{"n_head": 4, "head_dim": 64, "positions": "rope"}
Each number is 200 + 40 x the weight over the matrix's rms, rounded and kept within 0 to 999. Layers, rows and columns count from 0.

# layer 6 MLP down (transposed), 576x224, rms 0.0477, rows 43-76, columns 0-31
219,149,194,104,222,181,134,140,211,99,249,174,204,161,258,169,200,152,183,141,211,169,220,189,213,284,159,137,274,255,186,186
172,135,217,137,214,192,176,198,193,240,242,262,180,191,237,206,168,95,191,142,169,239,180,234,242,195,149,218,180,189,219,238
184,162,185,243,165,183,170,169,193,263,146,197,239,192,221,309,228,142,248,195,164,202,230,229,298,175,214,186,175,204,217,175
229,163,223,208,234,199,199,165,161,250,188,225,163,233,235,201,210,286,233,75,259,189,166,198,202,195,154,235,190,245,152,203
184,223,181,191,211,154,237,182,211,228,242,177,155,156,249,247,199,201,316,176,161,254,172,192,147,227,188,78,278,250,194,155
155,230,179,204,257,197,161,245,189,238,222,240,218,163,223,235,158,253,217,194,226,203,205,257,197,209,260,306,247,209,163,186
233,196,166,192,172,225,238,180,230,228,146,199,180,195,193,182,145,225,168,143,171,232,227,176,269,223,193,57,231,239,213,241
193,249,214,188,222,119,167,170,180,114,162,152,184,196,221,160,142,166,138,224,177,305,162,176,212,150,204,311,149,169,184,209
216,164,209,256,213,205,259,202,270,211,208,175,168,192,197,179,194,257,280,209,215,269,160,237,126,198,182,256,162,160,261,197
233,159,185,184,234,206,196,164,191,206,134,169,285,192,152,224,299,221,209,176,117,209,205,61,160,239,165,231,174,195,237,178
242,202,211,194,241,246,173,114,232,228,235,172,168,236,195,191,161,185,236,206,176,139,173,215,269,207,178,138,241,188,172,169
134,226,192,147,167,101,185,228,165,175,204,190,227,198,226,223,218,143,247,243,214,229,199,247,152,145,193,237,239,187,176,168
251,162,171,185,167,132,193,195,210,190,122,148,210,150,196,151,236,232,100,240,134,148,199,167,202,193,237,163,290,205,231,201
205,232,239,230,143,238,222,201,119,180,223,183,231,278,185,186,182,171,185,163,140,213,177,156,111,184,145,140,212,242,159,174
203,133,249,190,252,211,140,128,132,187,166,186,191,225,157,220,182,215,146,149,160,246,146,205,193,195,185,298,209,299,156,210
221,229,128,220,186,219,220,156,217,180,196,246,254,197,151,225,288,204,245,151,224,167,286,218,193,154,183,81,237,147,161,195
256,207,179,150,186,262,122,269,175,192,265,195,265,226,147,206,200,166,178,234,258,176,138,179,219,199,238,298,209,200,192,105
200,200,229,218,230,149,201,182,238,160,208,201,184,207,173,176,270,210,192,156,184,314,294,278,322,244,244,183,186,177,180,284
215,207,205,173,188,186,148,200,215,192,222,269,158,230,230,260,243,188,202,152,206,224,170,252,129,252,206,236,229,135,239,204
184,187,233,135,224,149,155,248,210,212,211,186,208,189,263,179,180,208,244,169,259,221,186,214,300,148,137,54,167,220,138,187
318,167,225,229,198,232,165,166,247,232,274,161,142,177,292,183,235,221,232,221,145,213,237,147,216,141,283,111,170,230,178,221
217,213,210,234,162,240,268,275,134,254,198,186,171,188,157,159,178,205,140,213,184,186,123,239,238,195,184,139,183,147,198,186
186,189,239,150,192,241,152,176,174,247,242,205,138,281,267,176,177,179,150,244,129,255,182,232,182,246,162,306,192,159,148,305
169,134,204,196,213,219,259,191,278,153,234,66,230,141,167,181,147,182,267,160,232,211,257,229,168,103,242,222,158,167,152,164
217,266,228,215,237,190,203,206,223,204,197,120,214,134,225,191,225,201,176,197,174,195,318,207,184,221,168,191,253,265,209,261
286,232,200,228,143,222,226,193,202,181,213,216,224,228,179,309,169,160,109,159,258,211,423,152,225,165,222,0,248,167,200,201
228,241,154,192,200,145,268,245,191,266,199,133,227,166,202,178,219,166,199,237,236,206,170,179,192,185,214,202,129,277,183,215
200,204,232,178,230,198,214,191,239,149,149,147,243,200,215,232,179,128,186,212,176,179,130,241,238,237,164,237,280,268,205,202
221,195,213,198,179,183,227,276,195,177,206,145,205,153,264,140,262,252,164,278,199,174,154,185,227,238,182,398,206,247,185,245
223,209,178,191,171,265,269,218,199,206,222,223,166,164,286,178,197,198,173,167,223,165,243,171,193,182,191,85,196,214,191,216
249,183,176,247,203,179,149,233,212,172,138,173,203,226,177,230,195,190,218,139,266,207,254,221,185,161,111,120,245,155,182,205
230,184,190,195,157,237,167,173,148,170,242,186,244,132,195,215,246,169,137,234,203,225,166,271,198,223,180,193,229,208,240,229
231,236,197,276,171,217,174,143,183,144,122,246,173,246,156,222,250,208,140,252,157,204,182,204,168,262,203,162,91,198,270,236
155,174,231,192,204,99,296,138,178,272,257,208,295,222,173,154,259,196,205,203,235,200,202,200,245,145,147,190,265,291,181,190
# layer 6 MLP gate, 576x224, rms 0.0477, rows 44-76, columns 0-31
177,183,189,161,235,173,250,125,254,285,175,237,194,237,171,182,178,201,197,207,161,195,204,178,219,130,170,222,207,214,191,215
249,212,287,135,104,126,139,196,185,239,215,195,175,186,245,169,148,190,225,233,214,267,175,94,198,206,221,157,290,185,193,253
225,223,283,221,119,211,255,158,141,223,191,250,222,156,212,226,182,168,206,186,197,116,122,158,221,206,147,179,217,205,199,207
197,180,219,194,213,216,160,174,227,193,147,231,180,144,229,210,204,239,165,220,232,197,223,192,204,176,155,226,170,146,123,242
198,159,215,174,239,286,193,235,252,234,160,241,175,223,211,173,261,198,160,206,172,215,168,165,131,253,172,152,155,143,212,274
234,184,183,167,177,198,216,201,111,154,158,155,223,192,163,183,173,174,237,231,160,257,168,196,232,200,218,218,176,186,152,139
233,244,130,133,228,259,149,192,226,150,220,207,249,114,142,206,143,192,206,190,238,201,233,129,152,209,89,161,197,238,167,288
188,183,180,208,230,179,159,163,188,187,248,137,280,185,206,174,246,249,186,197,199,164,175,180,267,218,178,216,194,199,189,218
216,253,181,251,183,160,179,160,193,250,159,126,141,240,267,193,118,255,191,187,167,180,209,209,173,170,197,165,226,208,153,250
198,167,213,86,211,195,204,197,164,110,118,229,199,233,183,210,274,175,217,161,203,163,225,132,246,206,140,150,174,162,165,191
169,224,156,128,243,172,106,193,153,168,212,103,112,236,208,204,238,223,217,213,176,280,191,270,236,228,181,173,256,114,249,184
169,113,243,132,237,205,289,192,147,159,118,215,147,178,199,146,184,252,202,202,89,177,189,237,240,202,211,134,227,234,193,209
258,171,172,180,150,196,256,123,233,236,242,204,281,213,269,184,241,167,215,206,214,192,184,165,155,214,275,204,206,161,202,283
183,263,238,187,237,155,185,196,185,167,238,186,226,178,148,219,192,184,165,256,236,167,194,184,205,240,147,235,149,146,219,232
237,127,237,163,225,148,224,216,259,226,213,129,234,145,194,176,194,257,241,164,158,148,192,151,186,198,227,191,297,132,103,224
222,222,131,171,241,242,211,300,196,168,132,223,200,187,217,202,224,187,193,209,107,191,214,224,275,232,174,120,194,212,218,195
167,187,163,184,209,186,201,234,156,184,237,253,220,201,243,206,158,105,186,107,206,136,248,229,198,277,216,175,219,215,118,202
206,256,238,191,170,231,192,229,210,193,159,125,228,189,167,191,176,209,194,221,206,180,261,175,246,186,192,215,143,177,187,247
209,191,220,156,145,229,150,221,198,204,183,231,164,200,269,211,207,176,297,187,201,157,192,184,300,233,185,173,216,137,190,188
98,199,165,210,251,177,116,154,249,231,174,177,227,277,164,193,221,169,227,266,186,194,225,216,187,182,230,176,169,231,170,228
149,202,176,158,204,146,267,174,256,230,186,157,169,197,272,211,195,161,217,271,182,301,201,177,158,226,180,169,250,171,150,214
237,170,162,196,166,207,219,117,188,176,227,194,284,203,162,210,172,162,285,192,253,220,222,197,212,164,188,195,175,186,235,172
180,201,134,191,204,205,207,262,234,196,172,192,174,252,150,193,249,212,223,229,160,220,278,205,199,224,193,143,215,256,189,224
277,121,109,214,210,213,179,181,156,226,190,275,210,220,182,170,178,221,204,263,187,263,188,216,234,202,188,206,191,160,241,216
194,227,158,248,185,215,149,192,149,142,178,155,144,132,179,180,245,221,269,227,195,176,186,169,259,267,232,188,181,236,249,245
234,142,234,184,220,233,197,220,238,134,143,150,297,231,236,207,209,165,238,216,185,165,197,159,222,257,106,155,208,105,190,128
191,233,216,240,235,207,198,211,168,157,154,210,181,191,94,167,189,133,198,234,172,191,203,197,210,209,155,233,172,181,137,230
118,142,231,220,167,168,200,189,221,218,230,195,160,141,174,163,208,174,248,258,218,156,209,192,181,247,230,204,159,240,191,177
262,102,203,208,156,157,187,175,198,195,272,209,175,180,280,119,224,161,185,135,160,251,253,182,160,296,241,139,242,210,169,207
185,141,270,132,164,148,210,195,190,227,205,196,142,63,257,144,190,226,225,191,181,205,205,206,248,186,255,163,166,187,174,167
204,294,193,221,155,149,247,178,213,179,129,149,206,263,196,166,212,243,184,198,180,175,243,211,220,172,234,170,195,131,152,176
191,209,223,267,247,193,96,202,184,200,218,259,190,227,213,191,233,249,182,135,155,249,221,235,158,292,212,175,215,156,221,175
223,233,198,198,209,234,164,245,176,173,171,157,54,277,134,159,231,237,199,190,228,236,216,244,172,215,227,178,143,225,289,240
# layer 6 MLP up, 576x224, rms 0.0477, rows 44-76, columns 0-31
194,208,238,193,163,239,206,212,165,218,200,105,215,262,254,207,175,192,193,130,204,155,180,188,246,189,221,224,211,183,240,222
121,160,201,167,163,210,198,154,294,230,194,266,183,178,173,223,170,211,234,215,206,197,199,198,201,185,199,198,189,185,223,205
242,235,205,195,196,190,108,242,170,235,179,183,217,177,218,172,280,208,250,190,185,213,261,194,114,188,238,178,156,212,184,207
247,196,275,199,221,205,151,152,194,150,208,220,209,240,269,153,130,168,175,177,266,181,181,67,149,209,162,158,227,248,153,198
206,184,239,222,204,192,218,223,219,210,195,116,174,246,195,170,200,192,225,253,214,214,171,255,189,140,164,267,186,179,204,222
192,224,169,170,238,189,225,216,198,227,249,220,206,301,206,207,240,217,228,201,165,157,258,170,211,252,166,171,209,233,213,163
198,181,172,222,180,189,280,138,187,248,165,182,158,169,218,152,244,118,252,167,236,196,166,228,151,190,223,177,203,196,226,171
179,217,178,244,158,135,231,225,210,118,234,189,201,150,212,151,250,229,302,278,158,162,143,175,138,287,223,248,157,192,174,257
225,170,260,225,160,173,205,239,215,206,214,231,246,170,136,206,161,214,159,234,155,119,245,216,171,186,221,262,158,147,228,191
174,208,180,172,295,252,223,201,177,158,237,227,154,232,231,223,184,237,254,165,147,252,198,194,225,216,151,125,235,148,205,211
268,221,201,291,159,237,238,173,219,237,181,212,221,199,230,197,210,217,179,274,210,175,250,200,221,197,141,240,170,231,169,262
219,174,250,192,169,150,248,255,164,174,175,281,232,193,187,237,235,209,256,204,209,220,223,181,163,255,174,197,208,198,276,170
267,182,202,198,188,251,165,227,185,183,179,241,180,157,190,209,256,179,199,271,248,222,181,226,209,176,200,169,144,159,166,173
227,216,169,256,186,196,105,189,206,238,161,296,235,179,233,258,227,208,207,212,252,206,258,214,177,272,166,230,204,171,309,160
180,275,250,221,234,187,263,175,216,202,274,200,180,196,186,209,239,180,224,215,242,186,246,214,238,216,153,150,180,283,251,206
169,175,265,155,199,166,190,168,160,181,268,248,211,225,233,237,133,150,237,171,272,111,131,128,245,212,198,196,214,203,225,152
243,207,256,146,238,193,234,188,272,200,250,191,170,188,231,161,217,231,217,186,215,285,191,201,174,208,252,187,129,139,181,220
150,173,211,188,200,255,230,220,223,236,176,237,225,146,180,198,147,225,142,166,277,151,248,230,199,162,148,250,165,197,124,251
77,201,202,227,226,234,165,142,196,167,150,164,230,209,206,222,214,248,216,237,270,178,196,150,192,183,198,192,178,180,183,234
182,226,174,132,199,207,173,230,212,243,216,224,267,199,124,199,178,187,208,152,220,191,251,240,240,204,146,248,208,192,264,198
243,231,218,272,286,260,192,204,310,215,217,213,213,134,181,169,253,271,243,146,221,206,194,280,207,161,197,202,139,150,224,253
216,160,149,207,234,214,209,207,140,241,187,165,241,124,218,156,170,216,195,129,169,172,199,172,173,114,161,190,307,236,257,197
197,252,295,191,227,197,230,144,158,187,180,137,150,123,147,173,224,192,275,185,176,150,200,227,220,141,178,190,275,186,223,217
247,175,218,257,196,113,234,121,200,228,197,270,150,227,233,314,76,213,134,178,184,141,158,188,205,207,156,229,230,191,149,107
303,240,251,210,164,242,261,268,272,238,291,229,269,265,200,274,118,182,31,126,302,292,288,150,192,140,175,181,257,68,162,135
231,231,160,212,240,212,238,185,312,265,157,196,243,222,231,179,204,219,232,239,224,204,192,196,207,157,160,185,152,174,214,186
258,242,240,233,237,190,223,80,196,192,177,153,136,266,203,188,236,172,147,239,173,318,126,214,201,188,246,219,178,257,234,193
158,235,190,303,203,180,222,170,208,137,172,218,202,177,271,245,216,167,199,208,268,174,186,127,165,154,234,204,267,128,191,159
235,169,148,157,220,216,213,216,217,210,193,112,217,193,149,247,276,204,192,218,226,185,248,229,292,144,197,214,135,207,134,227
234,216,233,243,213,294,195,179,230,255,245,164,237,171,212,163,208,146,225,116,260,241,240,160,168,230,136,199,245,175,209,222
236,223,162,236,158,219,191,143,145,139,241,243,228,253,222,189,302,270,177,209,167,179,169,211,210,174,170,173,250,196,163,181
184,157,104,286,247,196,248,220,180,173,157,170,144,218,242,157,193,207,202,221,231,164,245,82,205,279,168,156,197,213,272,189
219,245,246,237,250,224,217,235,168,180,244,167,174,213,238,223,243,149,266,235,192,199,226,217,182,165,185,192,169,179,244,212